config.toml
n_head = 6
n_kv_head = 6
qk_norm = false
tie_embeddings = true
Each number is 200 + 30 x the weight over its row's rms, rounded and kept within 0 to 999. Layers, rows and columns count from 0. The size before them is the row's rms in percent of the matrix's.

# layer 5 MLP gate, 1536x384, rms 0.12, rows 974-1010, columns 192-255
107,220,157,185,158,208,245,207,191,198,188,153,206,200,204,216,215,260,173,210,163,215,206,199,192,248,140,247,185,155,212,249,209,163,169,195,178,225,203,186,158,230,132,169,179,186,209,239,206,223,159,209,143,185,240,235,203,219,229,209,227,226,209,255,149
102,206,195,143,191,153,242,177,193,208,296,222,235,233,219,182,127,147,204,181,206,229,241,224,252,215,206,190,216,190,209,136,235,225,205,215,196,172,220,226,221,150,147,198,222,166,193,203,145,178,250,219,188,184,195,221,189,242,214,165,193,221,155,197,145
096,175,207,198,238,172,177,149,201,234,207,193,240,219,237,255,167,228,160,211,208,169,211,251,256,162,264,217,190,216,240,201,191,169,180,190,205,167,219,198,202,197,185,166,192,200,170,224,192,177,209,200,152,221,160,223,264,227,210,246,217,178,223,158,215
094,248,176,207,169,168,205,199,231,192,184,216,187,158,196,174,239,225,210,165,189,187,220,225,190,246,243,162,202,200,157,236,206,127,181,179,153,213,208,171,212,212,191,195,207,183,224,166,203,190,206,256,202,188,170,223,188,263,197,182,173,212,181,188,238
091,239,181,217,154,156,168,240,221,155,188,174,216,155,205,196,176,192,221,232,153,215,201,257,219,206,216,194,174,214,244,187,132,180,223,220,192,194,220,211,198,215,207,233,184,197,204,236,269,231,154,188,195,197,189,166,227,161,191,225,222,202,173,237,183
094,179,209,259,206,188,175,212,189,218,163,172,206,201,182,234,231,161,177,222,197,238,162,192,170,303,276,227,234,228,236,193,177,161,183,187,212,230,172,132,191,182,190,239,180,221,227,219,209,228,223,189,248,206,218,143,202,239,212,191,191,207,255,182,190
097,165,233,221,201,200,158,195,262,230,260,214,210,252,199,188,184,210,205,187,156,234,237,235,200,227,199,193,178,153,212,214,167,180,251,153,219,205,208,208,208,200,167,214,183,166,178,194,160,227,171,149,211,194,181,185,198,202,208,114,195,207,201,195,175
096,229,203,244,196,180,169,220,158,206,228,200,197,218,232,255,227,199,221,199,253,211,144,201,227,177,179,199,216,168,173,220,224,211,176,208,208,210,179,180,146,162,177,241,216,198,217,243,237,163,207,187,157,240,189,216,187,162,223,164,189,171,262,166,211
099,174,185,207,201,192,164,221,230,196,177,184,264,194,190,228,260,182,164,233,149,168,179,237,163,240,168,163,178,192,193,190,246,195,225,185,156,206,139,207,134,230,198,201,230,220,194,158,229,239,274,191,197,127,216,184,219,268,175,175,226,173,196,205,202
100,156,211,204,219,192,212,205,224,207,163,290,217,197,216,168,162,243,225,176,167,260,193,196,205,176,214,208,178,245,210,210,192,188,236,242,198,208,159,221,218,239,231,203,186,175,179,191,228,238,174,199,176,191,162,213,171,181,189,185,234,217,140,144,226
102,212,231,230,239,158,220,163,153,191,212,159,202,206,180,199,195,178,163,243,275,174,175,184,213,153,231,190,141,209,185,229,225,200,235,225,151,233,196,258,234,165,196,236,170,200,209,162,221,240,135,235,217,182,135,232,179,202,157,168,137,209,234,212,167
099,174,196,196,173,194,200,223,190,209,153,166,256,160,180,169,199,158,192,174,190,219,172,244,180,174,192,256,217,104,168,197,236,226,207,173,186,171,163,251,229,143,168,242,256,176,167,193,202,221,231,165,162,224,251,213,245,212,170,195,212,233,183,236,161
095,184,234,195,166,253,218,153,218,228,196,212,215,255,197,202,210,125,169,162,206,207,227,214,216,196,173,190,201,144,211,190,297,241,247,186,173,269,165,237,227,155,234,187,256,228,217,191,251,202,218,149,171,181,147,231,178,228,173,183,139,234,203,137,211
094,197,214,164,219,216,186,177,205,207,170,202,270,186,224,197,211,183,205,211,221,185,171,215,215,218,196,214,174,257,280,219,163,172,149,237,172,203,218,214,230,172,209,206,211,238,212,178,167,204,215,191,202,196,184,178,232,214,219,194,243,232,194,233,196
099,222,161,172,256,168,177,190,229,241,202,235,241,172,229,241,152,220,153,168,230,207,213,218,173,196,220,238,223,160,207,184,190,208,223,183,259,182,189,192,190,220,147,185,163,156,210,193,166,142,238,176,162,193,183,227,158,194,172,197,251,230,248,180,240
108,254,197,199,226,252,237,160,206,221,242,206,128,199,197,202,198,224,151,269,212,195,295,189,192,167,193,172,201,132,177,219,149,192,197,198,222,193,153,263,222,212,179,194,223,142,194,213,165,219,258,190,231,184,185,188,224,206,220,224,212,213,175,213,203
106,197,164,196,245,138,159,154,186,177,204,238,181,213,222,242,162,198,188,219,252,242,182,145,166,186,194,207,176,213,210,246,169,208,207,239,199,214,176,234,209,221,214,208,242,197,228,233,181,174,266,177,190,162,251,196,195,254,223,231,150,200,266,172,222
097,208,180,203,167,191,144,176,178,210,224,219,228,204,226,195,199,229,242,200,227,198,222,261,201,214,144,175,233,215,189,241,195,211,227,226,203,196,197,189,199,219,170,166,249,234,201,210,208,270,268,232,196,205,214,289,139,171,161,230,233,172,231,201,208
104,198,204,203,211,150,199,141,165,208,258,209,218,255,217,210,175,232,235,256,185,217,183,234,191,196,197,202,173,246,208,234,199,228,202,140,184,206,191,192,187,197,203,184,190,188,219,163,188,192,266,183,134,211,169,217,162,173,193,186,231,262,269,239,183
090,214,194,191,193,225,228,160,167,185,175,269,218,171,212,262,225,213,200,216,182,179,178,166,191,229,216,163,139,233,178,174,235,198,200,195,245,223,244,215,154,243,186,189,165,200,136,188,186,165,212,179,183,138,207,250,208,203,216,212,184,216,209,178,161
107,218,191,232,225,261,164,172,209,172,204,222,179,174,169,213,165,218,172,187,190,194,186,197,163,195,216,166,251,194,223,199,183,177,189,207,169,185,267,204,241,226,203,225,212,176,200,244,217,148,240,236,134,208,187,217,178,206,153,243,210,194,197,156,225
102,182,215,198,227,196,199,155,238,156,214,210,247,232,181,250,205,199,183,193,212,171,148,242,157,197,155,188,209,184,210,197,162,177,194,207,200,175,168,192,216,231,211,200,217,206,196,233,154,151,263,177,209,198,215,194,165,242,223,229,196,200,196,208,237
110,225,207,162,223,247,197,168,157,167,202,172,215,166,160,207,147,195,172,153,193,221,249,197,152,176,151,172,139,231,179,196,183,189,181,215,222,206,194,244,205,202,193,250,221,186,242,171,202,164,176,166,162,162,196,216,259,222,191,195,172,245,182,198,141
094,177,207,227,256,178,221,192,191,183,204,205,201,234,176,147,168,258,182,181,201,177,234,216,227,212,191,235,183,188,216,211,248,261,183,203,199,221,224,199,160,169,226,133,247,183,199,226,164,233,148,264,250,180,173,187,225,224,197,153,222,223,209,148,199
099,194,240,229,191,183,204,223,273,265,143,142,197,168,222,193,246,262,114,210,192,252,231,201,190,172,141,208,194,189,224,156,164,179,209,236,188,194,207,196,233,210,198,203,221,192,194,200,204,217,198,209,174,245,217,211,207,194,189,213,118,226,215,268,209
087,208,231,170,178,212,235,233,210,225,208,218,199,170,187,196,226,139,207,152,180,152,210,217,235,262,228,205,245,229,229,224,205,222,212,200,117,187,187,222,217,191,179,164,189,230,204,189,210,180,183,160,189,233,164,218,207,265,185,207,173,172,201,222,203
105,218,196,158,227,195,186,134,172,135,174,227,247,156,205,193,175,277,163,218,178,210,196,211,253,236,185,187,248,264,181,183,186,185,198,175,214,220,211,209,212,151,213,270,181,191,219,206,162,217,196,188,222,216,179,222,167,151,146,204,219,167,211,258,179
106,203,220,194,229,225,177,202,188,225,199,155,220,233,136,186,200,206,187,182,182,236,250,243,241,192,195,181,215,182,213,172,218,181,218,215,220,177,158,201,268,200,207,211,214,220,213,181,149,184,173,163,169,195,200,173,196,160,263,199,201,149,205,207,245
112,190,194,211,198,248,183,226,155,181,227,232,133,187,153,167,172,173,161,236,281,219,221,164,191,241,218,183,227,166,142,210,211,226,190,165,256,218,161,248,225,160,140,220,190,187,253,230,177,182,202,184,243,164,179,176,188,228,191,235,165,192,225,221,218
106,176,216,179,189,227,181,154,192,225,197,173,213,201,243,195,183,235,207,222,234,238,191,197,248,274,195,191,194,209,203,160,167,187,187,146,193,140,190,158,263,241,236,210,209,175,229,192,162,183,143,178,170,200,190,232,167,215,195,193,118,170,198,275,147
107,203,181,173,226,203,232,193,163,195,197,149,258,212,247,205,214,209,207,204,207,197,199,190,219,216,262,149,239,159,220,259,224,242,205,241,218,201,242,205,197,104,191,264,211,156,184,223,221,210,213,160,216,137,186,225,234,175,128,198,191,212,181,194,205
105,175,170,172,186,207,190,209,218,250,182,198,187,239,166,162,145,229,171,202,264,186,232,221,200,255,203,239,207,188,200,233,158,144,233,170,185,223,208,248,251,198,196,217,173,132,191,156,148,192,160,186,188,217,237,264,150,199,216,217,216,198,202,187,195
098,194,158,204,223,195,236,202,197,180,238,148,190,196,209,251,130,166,229,164,276,177,199,206,173,209,255,226,159,203,142,191,233,152,166,174,235,182,198,182,139,204,153,139,239,215,212,192,211,231,205,215,204,240,203,215,215,161,191,183,190,208,191,187,221
100,205,120,191,195,190,223,232,209,205,197,225,224,195,189,232,230,212,207,186,210,223,193,206,226,222,143,170,230,179,226,186,198,221,189,249,164,158,281,196,197,190,166,194,135,200,171,199,213,191,224,110,188,171,212,206,192,185,163,234,232,195,226,185,167
086,172,160,167,169,212,209,194,221,225,233,269,219,222,182,205,205,150,265,254,238,194,153,168,216,164,180,175,183,182,178,232,186,203,157,185,214,217,178,136,191,166,159,231,195,189,247,209,276,220,233,219,181,201,259,182,155,224,178,155,212,181,187,195,178
096,245,193,208,185,244,194,180,214,198,193,216,178,148,192,253,163,213,222,189,211,193,222,165,195,214,219,151,228,231,188,206,184,243,208,219,161,172,221,245,149,156,171,175,163,215,239,193,167,175,222,197,157,126,139,228,205,226,220,214,169,172,211,194,214
106,193,191,225,218,161,151,196,187,191,230,207,183,175,173,232,185,187,125,128,235,208,203,173,152,183,182,190,189,138,209,247,185,174,211,206,170,238,227,209,231,220,216,197,207,179,203,247,249,208,213,164,150,195,237,267,162,201,221,185,198,207,198,160,182
# layer 5 MLP up, 1536x384, rms 0.128, rows 974-1009, columns 192-255
106,224,208,187,158,214,216,217,137,172,237,203,203,189,176,138,210,232,182,206,228,237,182,203,190,270,209,236,219,219,218,259,136,192,168,210,181,233,193,211,146,233,200,151,202,213,238,223,219,218,192,227,130,207,157,201,203,193,224,197,215,161,158,198,175
100,242,259,159,187,227,193,211,196,197,164,175,143,178,172,152,219,244,188,203,246,217,215,269,198,184,219,154,257,230,164,245,171,252,242,202,233,172,144,202,233,186,202,145,210,200,212,148,166,218,193,185,221,166,202,198,182,147,169,204,172,143,234,169,180
103,250,203,214,259,209,230,212,174,217,227,201,191,218,214,201,161,186,198,200,186,141,171,202,168,171,172,216,169,266,177,139,206,156,228,198,198,174,231,172,175,177,234,226,207,213,200,256,225,187,259,192,179,215,196,133,174,180,206,242,184,175,196,163,175
092,239,187,218,140,154,217,194,236,158,223,193,185,222,210,166,200,180,199,186,221,211,214,229,203,215,184,170,220,230,189,227,165,205,227,171,214,280,180,169,218,144,172,219,162,151,173,167,209,256,223,192,134,229,157,231,180,313,144,219,184,214,228,212,220
092,186,160,177,233,139,201,188,161,161,136,299,169,232,160,216,197,198,185,216,186,237,215,191,209,158,223,182,182,248,208,157,197,198,213,121,173,202,215,182,205,225,207,198,187,197,223,193,232,248,183,208,167,167,217,208,190,178,253,177,228,202,205,224,156
097,191,167,209,232,227,220,226,165,249,153,215,158,256,183,208,174,219,205,172,160,187,133,189,154,230,171,196,137,195,175,256,265,164,208,224,176,220,198,200,238,162,196,127,200,207,232,169,173,199,179,224,190,222,225,218,191,222,239,161,171,144,221,202,241
100,184,229,205,206,148,211,184,187,184,179,191,162,263,220,118,178,205,186,218,191,193,266,180,198,209,211,211,234,214,171,161,223,252,214,221,232,208,213,217,190,193,215,171,183,191,184,178,176,154,165,216,158,190,212,210,170,248,207,173,236,179,205,171,211
098,210,195,212,171,176,184,207,169,197,220,185,240,231,246,239,151,191,245,197,222,198,216,272,262,211,206,201,230,188,243,228,177,198,281,213,223,173,161,175,186,203,180,190,225,202,260,207,185,192,217,212,187,195,195,294,220,155,159,238,166,181,167,182,187
098,202,211,193,206,185,172,165,195,177,203,208,209,196,240,270,92,207,230,181,177,200,219,192,165,250,154,246,197,164,169,237,172,254,189,209,205,214,189,161,211,189,210,162,188,179,136,157,208,166,223,209,182,266,186,219,219,207,171,195,191,204,231,201,205
100,148,146,175,237,194,177,197,246,227,265,164,184,191,217,230,185,210,162,197,187,235,192,159,257,173,258,172,211,193,200,214,214,173,230,232,216,203,227,240,179,296,237,230,232,250,220,215,189,230,194,173,178,229,200,160,185,180,197,195,232,188,228,192,172
111,229,202,216,169,184,224,203,168,188,253,159,256,166,209,203,179,191,137,174,240,168,188,270,206,149,134,241,174,205,167,182,229,144,184,212,183,230,209,156,194,195,215,238,248,174,206,218,230,221,218,231,201,147,198,181,180,162,194,176,154,183,251,209,167
105,197,180,190,235,179,224,213,217,148,273,182,211,235,211,228,231,184,189,172,241,144,212,141,176,207,144,169,200,260,220,131,206,186,234,268,187,221,226,204,201,178,235,123,174,223,258,213,193,236,242,198,220,216,151,168,185,195,206,169,211,146,227,165,202
091,216,188,219,223,224,214,228,203,240,159,210,182,184,214,173,197,209,173,231,181,164,182,142,155,203,153,211,204,237,186,180,176,206,153,231,236,196,184,296,268,208,215,213,239,195,217,170,219,252,230,224,254,185,228,227,162,137,257,155,191,242,194,201,211
088,230,159,214,214,149,254,189,154,191,168,156,207,156,192,221,236,274,191,182,165,147,214,162,211,171,241,247,230,175,182,149,258,154,204,194,217,164,216,271,176,213,216,218,152,197,196,201,207,167,224,200,217,191,238,214,216,196,129,124,182,188,244,135,242
102,178,174,256,215,165,167,174,183,189,233,262,205,155,236,176,191,165,185,182,239,229,205,255,214,183,240,241,217,179,234,197,225,227,240,193,247,230,204,255,198,191,188,155,208,181,191,192,185,263,238,197,225,222,189,237,187,214,181,214,285,211,136,199,219
108,178,203,211,202,202,162,182,196,202,160,217,227,176,220,149,207,194,289,158,236,207,186,227,208,174,194,164,156,217,187,183,210,165,196,170,184,232,230,187,189,167,189,265,175,177,224,107,196,242,189,260,243,233,174,211,216,163,181,224,179,233,168,187,187
106,150,188,225,154,206,208,233,176,214,181,150,222,154,221,150,197,193,184,223,155,205,154,258,215,220,197,190,190,182,134,191,197,229,163,208,178,193,250,199,222,172,167,228,186,166,246,199,171,185,214,170,172,215,242,222,210,178,151,232,198,257,241,211,214
095,201,186,202,191,145,201,205,163,208,221,218,210,151,231,191,186,155,173,187,173,202,236,183,213,222,156,208,205,232,163,219,214,240,198,170,278,218,202,170,138,257,198,215,131,192,204,152,185,228,207,184,215,188,209,180,259,158,183,181,217,180,179,277,185
107,160,176,207,209,167,246,182,149,164,225,209,190,193,203,233,215,192,178,162,179,185,160,204,238,205,152,179,191,148,175,181,137,210,196,203,208,241,241,201,160,198,230,257,198,267,180,141,212,193,258,181,183,239,158,160,204,229,220,154,168,181,189,219,136
097,213,182,224,193,216,215,157,191,169,196,217,182,213,171,207,206,179,203,153,218,193,219,195,194,202,183,154,206,247,232,169,248,226,176,203,219,181,167,234,227,184,149,152,188,186,133,204,120,184,180,201,197,177,209,242,202,213,285,200,176,207,238,181,194
101,198,152,208,199,301,201,141,259,236,276,207,236,173,193,277,217,159,208,163,197,219,215,232,198,155,200,153,199,232,219,199,202,141,234,152,188,188,215,253,198,196,230,211,166,210,215,236,192,263,225,168,130,215,216,200,239,179,211,196,216,239,134,152,214
102,249,175,176,198,220,238,223,261,237,128,171,219,204,153,195,215,222,203,234,183,132,199,171,218,212,193,163,214,190,187,203,147,220,234,201,158,188,223,197,269,236,200,246,200,194,209,167,195,175,258,211,202,193,144,187,186,149,260,254,245,242,173,186,154
110,235,143,226,196,215,251,165,224,206,238,180,194,197,209,191,239,181,212,213,198,189,142,240,197,148,195,237,175,200,224,195,176,228,218,174,202,218,166,237,243,227,230,165,207,228,227,186,261,218,193,202,176,159,220,206,221,163,160,230,172,188,215,191,188
089,186,149,245,237,171,229,226,210,192,153,189,195,245,239,155,211,189,227,200,216,241,171,212,259,218,237,212,197,199,224,204,229,202,214,109,195,190,172,144,174,205,202,189,163,176,230,198,138,255,177,234,210,160,218,139,209,184,222,249,203,221,178,178,203
100,157,177,211,195,259,223,164,147,200,195,218,199,232,177,165,173,166,207,201,166,156,203,190,235,190,182,142,204,196,189,202,231,192,206,206,233,182,186,210,182,205,158,218,178,172,199,221,181,184,239,189,216,203,219,205,158,244,170,220,243,170,177,185,258
089,186,208,208,179,153,161,159,179,169,177,198,233,203,237,200,152,227,210,175,229,240,141,198,137,153,264,251,235,251,228,197,210,156,208,234,214,234,198,236,187,168,185,239,155,166,192,197,223,215,212,214,221,237,203,173,207,167,172,230,269,152,201,194,213
108,215,172,222,231,192,187,215,201,206,234,235,155,222,179,186,246,221,189,214,221,173,222,196,233,226,187,217,217,217,229,210,147,205,182,220,218,214,221,172,216,213,168,199,214,245,206,226,274,244,137,203,172,148,188,178,216,217,288,223,147,182,189,197,174
100,198,189,167,234,233,234,183,211,239,174,192,229,141,183,179,242,179,214,164,241,208,200,185,203,138,156,208,218,185,165,181,236,204,232,184,248,188,223,206,201,191,172,246,198,227,201,151,165,211,218,160,192,207,256,190,205,205,142,237,192,167,217,195,176
111,187,197,197,186,161,220,171,185,238,217,165,210,230,137,213,175,228,229,188,184,220,216,218,202,163,236,244,192,214,235,179,175,170,212,237,217,202,200,228,148,235,188,234,228,210,169,189,191,227,184,227,169,225,181,204,186,226,242,221,193,205,194,156,216
100,197,216,181,219,175,183,193,178,181,210,191,169,239,231,186,195,188,245,239,183,185,217,210,187,133,192,216,219,143,212,203,169,220,178,189,230,247,244,227,181,171,171,187,157,207,223,168,217,200,182,231,200,194,214,207,214,177,200,170,254,193,140,196,188
100,218,184,197,224,229,261,230,214,214,260,185,246,204,215,176,174,154,242,237,201,236,195,214,164,156,221,149,215,227,201,255,249,272,192,233,145,218,210,143,228,195,202,225,205,181,228,193,202,197,214,172,210,182,179,196,253,163,184,185,183,201,173,128,273
102,200,231,205,191,211,200,212,223,179,240,238,217,202,194,203,192,247,145,222,160,163,190,235,198,199,202,158,219,233,189,224,183,167,209,202,185,264,150,194,241,214,201,236,193,154,244,208,193,156,161,201,176,265,145,287,241,237,191,203,239,198,157,209,221
098,224,165,180,208,270,153,249,272,208,185,201,125,198,194,193,235,227,225,185,200,230,213,224,159,211,172,200,260,156,169,223,239,234,163,198,222,208,195,241,214,202,184,179,207,183,182,225,254,196,171,245,237,202,162,162,235,190,179,174,241,224,197,173,207
098,206,211,244,222,195,234,201,210,194,207,221,195,204,208,216,196,201,168,122,185,188,167,203,185,160,204,224,243,191,169,201,241,198,187,168,186,233,216,210,143,229,245,214,251,139,211,217,197,276,200,246,216,229,198,187,231,193,235,198,251,206,143,224,264
089,239,192,201,221,218,157,180,194,244,214,138,226,211,233,199,175,189,201,205,210,126,205,179,190,196,186,181,213,201,183,193,199,184,220,206,208,176,210,233,217,204,169,109,202,155,192,172,181,159,222,174,196,211,169,180,218,184,213,241,176,254,190,201,276
097,186,171,196,231,225,145,143,164,222,193,207,180,190,182,263,170,172,209,173,144,216,208,174,175,165,182,176,216,225,201,163,181,237,229,235,237,187,177,217,165,176,165,158,214,238,223,240,222,185,172,235,165,192,198,154,191,234,204,202,194,145,232,196,208
# layer 5 MLP down (transposed), 1536x384, rms 0.123, rows 974-1009, columns 192-255
102,196,229,223,153,147,184,216,149,200,181,205,163,198,156,188,238,209,221,179,158,200,223,233,187,173,158,193,207,225,264,200,241,204,189,236,208,212,163,227,218,242,202,187,211,219,142,167,195,209,194,207,198,253,183,218,179,222,175,173,194,178,194,240,188
099,198,182,216,201,250,146,172,220,185,194,194,195,165,201,199,167,202,216,153,152,120,187,133,194,149,193,139,190,214,193,222,185,200,150,190,143,219,230,169,232,198,199,195,263,216,210,161,230,180,208,160,183,159,217,214,158,138,195,200,216,175,209,225,174
099,152,162,237,159,188,206,214,192,213,209,185,239,214,247,155,215,160,171,174,195,209,190,208,242,153,170,274,214,223,160,194,197,173,174,168,173,207,181,194,212,162,212,203,227,220,220,185,212,160,223,137,232,197,216,184,166,120,173,154,159,179,204,199,104
093,183,207,178,165,285,231,210,202,196,247,188,187,196,182,222,247,174,207,172,172,207,216,196,209,171,181,198,205,208,233,201,208,137,189,155,188,146,189,190,164,149,200,226,208,172,214,178,203,179,228,196,230,240,147,218,164,187,229,169,169,193,167,158,163
097,237,186,243,191,177,234,219,177,184,194,215,254,224,219,216,242,177,209,215,243,183,150,202,270,219,206,171,181,202,188,157,195,249,269,198,170,179,242,145,178,160,203,225,169,231,191,170,231,216,193,215,266,213,213,173,217,207,161,202,175,160,224,238,202
098,203,206,171,202,224,257,208,250,225,180,237,202,216,208,171,211,236,230,228,232,187,194,208,245,222,168,196,190,228,207,150,153,170,169,224,198,237,209,199,180,195,180,172,188,208,215,187,183,199,190,265,158,146,204,188,193,178,180,223,208,190,121,200,136
104,250,233,163,197,206,227,204,240,228,161,237,237,199,203,222,190,210,210,191,195,174,235,139,218,179,194,182,189,109,203,240,205,218,175,197,162,203,221,198,275,169,216,183,213,193,203,164,228,192,215,184,199,215,235,228,234,252,157,221,265,174,101,233,238
101,195,224,219,179,204,201,173,194,236,246,173,190,195,211,234,214,192,163,199,256,189,223,205,197,200,163,194,165,177,204,147,143,202,152,158,228,194,179,164,160,219,219,251,242,229,190,174,195,231,218,210,173,154,160,220,216,189,183,184,220,242,225,202,157
099,212,198,185,196,165,217,223,196,271,185,227,163,226,202,216,150,225,226,185,233,213,255,172,194,217,232,165,248,212,202,218,205,193,232,232,171,237,157,214,239,194,167,199,223,211,205,174,214,207,197,182,200,245,223,226,171,229,227,179,208,202,249,166,167
104,184,206,224,204,187,244,183,224,178,205,194,246,190,181,204,191,242,216,217,255,218,172,123,229,188,211,177,212,215,254,223,239,183,148,223,229,169,133,227,185,244,243,209,177,162,167,208,175,189,207,232,220,158,153,242,214,183,172,192,173,276,160,189,161
113,177,260,137,190,219,207,187,191,253,248,216,217,240,236,200,144,232,161,181,194,182,203,197,251,174,209,218,204,224,215,184,193,170,203,255,224,167,196,268,233,202,231,214,174,234,231,219,207,205,206,169,202,214,220,216,193,114,200,181,153,260,180,136,172
105,179,267,199,209,215,177,202,174,181,149,239,214,144,240,241,277,251,211,224,175,138,237,211,192,190,200,169,172,222,230,211,226,182,219,210,210,205,203,189,215,232,213,222,222,212,227,205,227,194,180,195,197,192,178,240,155,177,235,250,180,169,254,216,208
094,178,229,194,219,173,175,241,245,198,171,207,203,226,195,175,198,183,209,188,236,227,216,255,237,167,232,199,208,191,209,198,190,189,183,240,219,198,214,194,220,210,220,206,180,166,149,208,185,239,197,218,185,190,213,172,215,221,203,216,249,151,174,228,154
092,195,126,163,192,171,202,216,209,214,251,227,264,164,211,238,217,185,236,224,191,165,217,170,205,169,250,131,191,227,226,163,230,205,189,212,183,213,240,260,246,249,197,170,215,214,163,160,198,175,141,167,247,201,234,158,240,209,202,203,205,217,221,251,154
106,169,209,189,196,191,238,202,156,234,175,216,241,200,170,187,195,161,165,178,199,177,196,239,219,208,228,183,242,184,211,209,163,203,187,175,175,154,233,205,171,148,224,189,232,198,174,259,185,198,190,178,238,237,185,232,163,206,168,192,196,208,220,190,148
099,213,201,243,163,238,175,198,188,207,192,161,212,156,219,168,210,199,203,192,207,200,210,182,216,194,169,201,162,143,201,198,180,204,170,236,184,192,213,265,212,175,149,166,182,183,179,239,156,203,198,186,167,174,194,224,185,185,225,193,232,164,201,212,214
107,198,175,189,176,255,198,201,207,230,224,203,192,154,189,228,222,183,173,200,212,186,217,255,175,152,197,164,194,204,235,164,148,209,214,167,210,231,239,164,226,208,200,170,109,236,258,238,211,250,209,250,158,221,154,203,184,215,183,223,195,158,200,208,258
097,220,234,184,161,180,190,252,240,184,228,200,228,188,155,256,177,223,157,181,110,253,189,215,195,170,197,172,209,177,198,154,221,176,226,195,228,197,193,171,188,196,200,213,273,196,186,224,210,142,183,141,216,223,233,163,230,248,238,179,206,191,225,177,181
107,223,169,206,170,200,210,162,206,185,181,239,174,214,219,190,193,177,184,217,225,130,205,221,183,199,180,241,188,173,162,202,184,164,215,181,193,217,203,222,215,189,182,219,227,219,154,227,206,150,105,216,171,215,139,173,210,248,210,202,209,168,188,167,215
077,215,243,206,237,203,188,157,219,231,183,231,234,221,194,108,202,174,160,271,169,228,220,227,229,184,208,156,223,194,203,201,187,186,189,223,236,203,191,122,136,219,223,201,163,201,202,168,221,209,233,256,217,197,153,180,195,171,168,234,227,171,158,183,176
104,175,176,183,244,231,252,196,192,117,131,201,164,206,209,202,180,188,174,147,160,183,175,159,136,215,215,160,181,181,216,240,196,169,212,242,212,198,203,204,238,248,180,177,186,195,201,186,179,211,185,209,147,222,196,255,217,183,215,188,205,211,253,198,152
104,230,214,196,167,210,218,206,168,204,167,161,199,189,158,203,218,146,198,158,226,198,149,164,226,173,221,206,190,143,194,207,126,207,245,193,209,249,208,188,243,148,134,199,153,216,230,237,231,205,169,223,224,161,163,198,209,233,167,249,166,181,180,274,167
106,152,196,213,237,213,131,245,200,232,212,171,182,192,216,209,235,197,209,225,156,241,167,318,218,206,162,191,213,151,208,206,162,143,185,175,191,188,232,215,162,201,201,171,198,219,193,251,150,203,226,191,137,151,182,171,203,192,203,205,172,197,190,219,174
089,225,221,166,194,187,225,199,176,175,176,187,182,177,214,268,228,180,248,201,216,183,240,220,169,156,221,228,208,182,168,202,213,226,189,212,226,203,229,167,214,212,201,162,274,178,199,183,205,181,205,233,163,113,225,183,200,163,189,207,258,228,185,183,236
098,202,229,177,245,198,210,194,207,201,222,220,182,216,234,196,161,193,183,154,207,170,165,197,213,225,204,186,245,195,234,198,208,215,164,223,224,177,186,220,193,176,199,196,149,220,220,211,240,160,190,180,203,266,200,145,199,194,153,188,178,265,188,225,222
080,194,156,204,223,216,237,240,140,197,171,182,213,188,198,200,215,262,176,154,153,217,236,190,257,207,184,196,241,222,201,180,194,250,172,234,183,240,235,177,261,206,164,205,165,233,222,195,144,169,169,193,230,207,129,205,170,248,175,131,197,205,228,186,225
106,215,135,215,185,202,280,203,225,148,250,183,162,154,235,230,186,232,211,193,167,173,214,245,189,198,212,174,217,212,172,176,192,212,146,205,164,216,183,191,192,223,212,187,231,193,234,198,243,203,171,162,131,150,164,195,203,204,219,137,232,162,201,226,190
103,198,213,212,250,202,188,170,230,231,140,205,177,179,225,189,212,156,177,265,164,171,181,219,221,161,187,228,204,206,176,218,203,229,166,154,193,217,167,240,219,202,211,208,239,213,227,152,172,192,189,184,242,193,161,183,215,217,251,191,175,219,179,222,169
108,186,204,224,205,141,188,197,219,185,125,233,212,209,198,182,177,172,162,199,196,164,260,158,295,223,200,130,221,183,246,175,198,160,174,220,173,152,193,245,212,184,169,222,226,208,207,173,135,249,195,188,203,222,201,213,162,157,189,206,214,160,164,201,232
096,183,206,149,204,212,216,247,231,215,201,236,203,208,175,176,199,203,185,143,220,150,222,245,189,254,174,193,171,158,222,221,258,222,151,150,177,149,237,249,187,211,179,222,156,171,217,182,216,179,211,188,199,192,181,269,231,235,211,185,166,194,182,225,180
101,260,222,169,192,197,233,197,202,165,240,177,196,208,140,241,167,188,169,183,186,210,214,204,208,178,207,212,196,191,208,201,198,170,185,232,130,166,197,169,226,291,186,265,202,182,147,197,197,109,258,170,179,263,200,173,215,213,210,155,208,227,199,197,208
098,192,231,264,197,233,179,111,178,208,226,219,219,161,188,198,196,173,182,198,184,210,189,222,217,237,217,254,265,183,221,199,212,212,211,230,296,182,233,148,209,213,242,195,126,183,209,211,218,164,210,211,214,212,193,176,221,165,141,185,200,192,162,144,218
098,196,148,277,145,180,174,182,186,233,262,231,217,206,212,175,200,166,217,210,203,198,207,202,248,243,237,203,194,204,199,183,225,202,169,244,238,205,198,209,199,216,233,145,198,230,221,153,225,223,259,207,154,246,205,209,183,199,218,228,193,195,182,165,197
102,173,179,193,242,210,188,154,169,165,194,263,153,134,184,231,235,171,217,168,220,143,167,202,203,215,203,201,224,204,162,239,268,207,185,209,227,194,248,202,188,188,191,156,231,191,212,248,192,189,194,243,191,199,186,218,237,184,201,263,150,244,186,234,168
091,182,240,178,216,149,228,196,195,198,234,216,165,243,193,183,194,224,214,164,155,191,209,214,219,204,199,171,228,164,150,178,177,233,232,199,205,197,176,162,174,177,193,225,242,246,267,215,256,134,189,194,176,257,270,183,144,234,242,203,238,156,203,196,259
101,223,195,178,209,182,231,171,186,188,196,226,176,164,138,214,182,190,190,177,220,159,210,223,189,200,156,192,235,210,125,228,169,195,217,211,146,224,174,210,152,245,242,279,194,187,258,213,193,176,218,213,157,193,189,251,235,245,204,168,209,177,189,224,198